Part of a small language model's weights: width 192, rotary positions.
Each number is 500 + 50 x the weight over its row's rms, rounded and kept within 0 to 999. Layers, rows and columns count from 0. Numbers have three digits each. The size before them is the row's rms in percent of the matrix's.

# layer 9 MLP up, 768x192, rms 0.123, rows 366-399, columns 0-191
094:450547442526485597541516549429472463571464451550561487462597507450534513513502452519542555414499424416452542593510542512508528485523504514533565446485490542588453559406440477511531591463574556549488412502487572527483587523477549440538434436518426436483540450418558502510544435483558581561337558484526509537428470481485508522516591423421578524532495529540513488583491481532529472502481479505464510383442436490425508523459536487505501537489564491464531516502389395539475451479498520491573461467450549536467466477487516577506589562489477525557575479488421630507529438424529481448
115:434414522508521524619446503405587506500543553457562426533557572422476503486609529538559647341457437437390517527495504493484478477494448548455440495487447565487519535463416492520499502472482454520462457506537477472483474414519545528457439538478465431552457465484519516479511531404511471620408496512542423528532448428503485439564513460498565463466408477475521406568464499505524480519491530588451507450456506448499520528486501511447405558426513448514499555412519504487479587459556541444508434444421453514602518502437448462466533526491494535556539561472463579512484510475477488629
103:530495539570477575439462561532468486525546447580518535539452491485513524504541533518502520373497492512522440480517566544436539550429496509499562508522519460540506463460470497467482518599480410552432453531424536504444555500415579417519425506519580480480490491515542539500450479395471435483329454452439515516531567512503530530530503424429477431444522476560561468467487506541523513572425444524555475459536445483452465482382468458426510544455493538437462582477454587540482487449499592442474520483633560576500494535420523573547579513495545468470500499559606451571601503434591577542
103:492431503512557540477545459542398581591557483485583547489492506466419490480530471453436537472499433457592465540469497508480539562534543531476522445515535508461471548519535575489495447457445521508528465430399564525554492476543472417544485400579500495578331456487486496466508459460484592579538532536452500539413479536491478511526536489431463480536450510481513425451504484554447440543576566423570522510523519543513505454448601464426420568543470447591505512413381515448424588456508523521500495565569546460406425502499461472530594451501435449548547471436547529483474393476485519417
104:493603517457509388516468490418542450495552470512522527513457513462492584468514478530470508476507483415435508567628528540532479566478442559453509529495519467521488507468533495542506506500493553476491456573500531549439671540512455513531471526438451485512563415475432604417517544465539480513485439466524481520454525417499515437519519454532517436498419504509497503458535555460616380480506506489505542491435494440462489453454500562488506512524564712493552519508427577432586569405487491423520487496475462510486486502534553411410447537411542407564591543482485451563522492453532582497
099:491447458581572576538395510551497441483526478582486454494602475480451545600512520475564440523554414555448466410408458396504527514480452629440543457417532534520551460553502517463490560477469426539441471532491509613398550503455472477576561484510554615486455503554455513444529481483581481461465489470467542437533557416452440490525453385538523430518570449508436438498524531487565537430504535485505454436540470454420585483538562568549517506437488561461473501482471545515522518407482458496493547542627430525556520558485511467523567504442473512441503456548447492574448546516540490473
089:439499445490488475499427453476484415474549458536520550484542473449524544479609500436626510512440439565499510572527474501515522477534413547539518486534563621490427509452567444574459532523379544603527519430467560512500466440557547497478558458441401599512564519445539602541515401440653534512422506555524531526519535589497480437538614424457604554481428482474458495533505535438520462509441449507495525466482569534433402441519541526559485503521533469557589507464417464458518511501497513490420488495514496506550435448531494551463534519449572481535493485414541547542482546555467513542
105:492516436538517497516537519433523473460549549515429463499475555542405576513507529507558487456431467511493450483483511561482409556511474505481551511438564565524569650521528569534415564485534525531502569488406531478492543512525473472520592460389489566512512567517542565475433396471543477471465505489551505521502346505508393499550465480517499436538500436555479564426448591465589487458545458505508461501469393596488450477498560496502487579434517427508426506449500482485566464409562494476504552452494541524495489541532465441444526383542435628510546528440430536514510383500584563506
096:478442475457440505501550525572558499514518393566524488527535516438424613409499420524471568524538482533467518609479502469535513470445513553542511555509564583480523526536587500600458526590538425557455543537606468553460558524495594421452569377510560513479463402565443573518439470533497458534558530493611496506426466516523511491438437556496561478483474491486467513517514489465644433517606522585536512521500508452466463481432455454539498496464532560470428454500448457531532529529455497578507493531596569583550450439388501586534528506519548556454499500488456568494575500486455511496
094:510471427491526476560476460430450469481613569551449457481429466506539495574522490478523447389465567456621521435577460418563434574495461512449600455561560422503513455505530536480430538513551548480508471512430501476560504396505508524579566358421551503476563559530478505532500428416507393466516490493482550523497532528554531494629599505479451408562472466444577530410537417472525431519584534446531565465473535483451517511463428509458450515562584513502495546484548537455520534398476522523461557522492422506397506495533482495437506496496489482456542455537513440535567585530488498482
091:542542512512492503535500586444561389479477517476659455475448522354348506556553501521492533449532494524418472547455517457570544471506403467537471508455488526573553445472551481471419427496450465392460518529443456558492528483518620511484512374557465473548461534428441439537457439426557519501503479524448507490525497420506479474647490527543460492436506550517519524550576456427508422521483489524508455480485588565461513514502487481473465561471512552552489559575506502435385527462492439527554500565457515477369533503549463491554556527533405536467553510515497483535495500567491566478
100:528523444556496546514563561545508515580543537509565361513494501562441559564443537591554487453573438486514526551504476519610554501467534505391462432448454451521592446470463541487526518520499525539469546496465508561513525362488460442601562479480480500549481562386460515428545469479443510518551481463612489460426357547538490534539527484443490506607441434496564455482481479428515477492592463445521521534531479494565549465418492487458348553460437470427489521571438540519534445502496608510486505476507472482545511471458402482526588513549465519441545563486432538543516507492483503558
100:498459394545512557570464497441494470541536480589443471491525561533553575550488525637539515443441547495420462536463493452529478556485541484459501545522478501535567506500546421540497566504539546455475486455438432451510568484573557483594519521475553587593528459465572525471380557440511382580375482477449486483537524464561428459484499468581605486539471466417566494484466560475579535425405566481433551433541488497424463441450515491547597513435508422540548406558515570478533588521483482502511443513571429528452457588476555510488501437509425492492520548446493487528460515516512474507
098:407466452496438605560560557583537539542510542556493425511498448475419523497493532503510482493485452457603505548497532541503434454483575569463534462326566539460620559524450589545592522553481486464478412554441540558556449516492568458470517558477541490508472426403497567416506473505512421459601497558498548514498383524534465484563486457470463538574574594447493491469467507503489478448475493522548440477398532517523543458488463553444442522458586567510414523475394541542437562517501491513539491563566484597535506450483503426540542535559533540490487488459468532552478471402515458507
103:433555431598582514506510583435468505538521485451492497473512410441576473488509636557622558367479486412561532495500501439572399481488512505428490472526533494471519533497501526593440481468484589522565525581496477470551482480536490562523573417436496607450458619484515541428572496506538444519537553429557573562468511485545372485501497457389536394546515513492527470410441495431506494496453504551619479434495496509456512456502550586502581474496580498470520448559513473500447419478527450488489494525512467492506459498497441494494530445538413525509502419566442551470553509517512481476
094:515472492491443471625526498533555560556551409467516476517485471498522531477537506502417467504452488450485411528465513558476537496553485554479411560389585639541411642521481526515510490558573538467539552516498453454510592546565562478413448544326499430553468509534484518542499537456549479524452593483423526502508554426507561486480487490433509456426479448551568440480493505458493487541498536568574563511528467546442484396500492427487532577464582504518482607478403521459588500506499487548482500470512538434489509529502437520520443545527464513557471543535594530533495510531384592526
111:517498475553513517549406497470597555467534523584504498510573551449470535498507498486510476488452503403493410535437420397515488605483440509543488481402523515543424468489515443484429582584538445589551434495452527506532570496532569488475574498492490451494458514466484551459574538529479408503412488502460637594473434474621518519534538431530509494564505471485504485546430413594564443508468467515604523428475472510469611475518566519483479583484597512436500534515518532526551481468523510516563537506531594585506580441451550493453487510437424509465520560499543485591522480564564596559
099:482581452494491636437502501487526487564497427427578506434451442471463543508620562561546554519439559475540556471486473405516418481452533498456467562339546615525427518517563498569401520435481517551510529490532429439505480551444555484533528488512378500573510504540399513477427527523531536606417536513522488395501492502548451519521488512498568389478442490436503462424491416511501432500494515532496574428517522437461402490475477469576438545439451550523468582502465482486553477522476525539521562492467507436549387458481465488519554558525476586524533509462466533543509542462472535460
104:545532422497429485444533525527445539592495519455512480470610472563502451421466520507583602417493419417440513429441455506621485559514580496473479538510477546502452501480556534649484517492472542513505516490432514489527504508454629481500597495527514551489522506445420582540479526514511549432481476514566489557488444488523452473538555546423564504565496506520480510457429455533630436503475567446562496393416461494457540529478557426459482493515529538503553506531375523578466530525617535519449369525556472517557504468516546397508556449485464552482507576477485481543527438481494531423
102:546482519498400489523415457412538465543566489559529541440491511349474573511570442586532453510498460541486574547512526478490500532497431505466516579420481553551574485503546521544485548495449458491500498562545524512467552460559449443453463480490474522620489545414466548445514513536603493410478489533436484443417451557458554501477530450543493479468403510485492439539545464478421443516416491634501460508511521514412608542467501478603545574505540589509531472574494476521538583376486525519510357438523481511484539420443578484459479479561400513554493464529494502434476518432531531517
107:544444481554446546544482555464489446542525390437560575485523504494537483470564514532591447496525524537540430558361500457501488639478486548558464568541507482552466523518488512447431496593475543497509431529460460488539463524481474474528513400525447580498537469456515540429497482474511409476375520514499573499550500487488490448565422516530540496627491574395567515495418461524452435424387475524530577447346449504506550513488551582498496495541505492534536546545534514519403551522641503509502538551565569507486485552555549536465577513520498572428502498472461427500520474545445450466
093:443446501447531529461484550453483563516551453468515555491436472492533461441498514445498524416683433471543513612508499427545474515486410471490528552523531635476511484509560522579434520494498468466505487615488495552529534500451412460487557417483528507498438504521542509505501479497496437498497476384467533491380498456481472500413402381447527493530494562456569440512487519539545502514510541491526514391490522532381526456418426515476572543486505489466561505550518462484456510483451453545517477585554555504453457422464490487414578505548578666482439528576455478445546506463453560449
104:522543470525435519458455555525442471413546447537511496463619422488450496546600565530490505488603490433493412423477500582475525492425503532481551560451620526490538549527544523492425539564497546563414408469527573422496526553423489426458474505463506451485408500482510424533513449493466550581469527502426574512519452505543458463615391503442486519441509591502480549433520511491533529452508501686513495490514546558438503514427526476479497499475575476564493492475480458470485506492493452488486466451488621478567522582594532517426499519494499493449549461531518484633483494522420598493
110:526451485497596570603488545474652541577562498449552572473511567408492534610517485552555495498448484446491517576544498534529462481479420435424578405511532488547507606469509473490518527496499477519475505610432476439428525463431541456481466528442436518530419472506442561525456420481570473515507585452468466524551492497483550407567492450603532518462365494492547468528463612475470494471478458617486535503555475511444481479462499597490398555537520487448435493514503440433548451493564461488554559541533485519544547534420520457529485543463561527416543498494470492484508391504558534539
097:454415552558509504527447559473512497512464548607528524467625446526496530626584451453468501399486555447492472458436583505494503488423414503495502481461584574541487427514463598584430489485518580531518462455450463498496574505608557444596473488390447521484440524535434529486502483456564544406456562489539427477445544479538437455461437416426583516485515500524515501499465533468489487558453477540503503429497485531348469412499539482490443527479451496555498462501527455455554475497505470449548473501480613520494419443525544602498554487460484540442583448545417519484561435543562512494
112:424531547484475490518556507579540494543566456463547486434465623480400481439497514555550578534477457560546480500495558413496434505549519548519518503491460522515514584497514551537351499496464417532446386543526499467503482465433551501635482413440433554494485450512452549538461489491570424503448589344471436554497527519535452506517501457540523541561529558552526468512548516499542520504460460560508548385495496438508575516517442618553520568533501521428513497523407486390411487572530517557487505543587635544571447544425488463541518496513484468487510487464451497509524544445547488502
094:546528325469504465479456533404462508496510525473508491505467395468405519507496476529537530498536503420451469451479525547600522503559566526532517446499543530509445630479504468522498506513467490428527514517472549434466559528357413546508439490524346535574516536496506529479543479458448581543490482493464508588476508521617431447544402579504522426411423532501540390478442480465528508412461560539437484424436528524534492444484501523448503536494548504533504540585504557514528531458614565487457506507388493462619541508519439430463526501540534462520507551452428504566476452518529518533
097:496584472483447480491460533567487413575524465406588520423548553520472472440546478558536554449501597488573521465509549486550573559510522482498498509547503444582605516467528494512511549478485535492467446472484493531518443451545498540537469428554496497544584529511561451514424479413559464468367557488577478505412554521534406449562415506546512482531473464498517460441449558552506426518376427486533514457487496490507521412479456432438587506523710521563517517466496467438517521435586463411542520483483501461460528530380487443480591475454562541514519498522451453516589467479486541530
111:565435472531422453527488568502468589527532460489523509431521507460466447614424479563448504462444465542583529490440459555530489547519432515486566477557583476479511578450519494495418518537403460523465535495477489526437541440520476425553538521452521536547443549493524554470469429529491501513540655510489478494421407471439531449504545567513484394561401535534523483556421492507466510538562578460531389518451492519472563449385569501491377574516473439495462476558531488498444566480451523510464522592639573481572469480425435490549458489476486579522587461473508551435508542447460518456
102:566456545554414502558546610400420504481538485529555521506506461498474475430508508564591468481537455412450428535405464462511458529530517522471517474479469496580439513529445518497504465462444518518485464532456448436499514470423525575516646481455512528424465464486457526478457441482514423517563517482573567469528486380589521575444422450529498555581575527545577498588413468465627452491470485501471487497517480587524586463591613527492515522459547501510517471510520603385460460546580442520531531560557514489507482470503478465443460445556502567552532554526482465447391454542553544548
112:562442500544450523640514508574498470574544415517576482509569520473497557373531505520520486424484536449413498606490577465475472469489427562529646470494588516566449521525583549490490466533472462620474536546513429471437554504443487477493518509508558480475469471575472601395479558422516515474436614418426577516503486506525552484448494547424613454530446509504560508563465458570595463450548504591535479455554532491485574450496495573451485547460426499536468562586520569506479493503537556419513578507500518516474549485505461535479534490538464507471497469441500582519440452442484494475
104:478457462475553472484511465498591559619493569511426539455445542531476566555574503506438420491507499468516462554422526478512514536485505495479490501432584520534491528466476641543471585520492431546536421590478511457543522455515562483500520497378467568582508515427466550455496490569534457510610513554631522525452474524593507515552540395497490452531437558527526516452444397464449503459504599513538466488541468512403455470430500471471552497472495589492487574432521482491472531544465506577529432557486467495480555344511479504515456478494452561428527512576573635547464528415512506468
110:457511516491404619549569550501553531561567440580616531536527485399450468523501464469512530500434538398497544493531494496591498566480412599483568419555516596520454497510486505533496521516478374577483435503413504507414515421479474504549464547476604495514567453457429553503515577534491516406494445455522564589464578450491475526551482575488544498494498551445547502432493545526478477492579484458493513450492533510482469476535503608512442532421563492496513496511407527515475553468386545509450494591514492563553518531532645473472432530490490408485490514546522582543578518532539563460
101:472525427446510492512474522496492468416511510503585487465501621481438527485555423496525583480449513512480493567459461526502452510564406547473504421431449494477428560439456557484421504516513467531513523495452507502392478454446643474533413452493508555484516474522465513450493500404458454562476515416399531548485525557513576439473507475469555466492398527385508446527511517471513313503563464588447541402465572536484444441559487551518445501470561446528528591533509573544526559528538437448439583446554558576476468580417503448486522549536460502579509474421477530526503484489512429507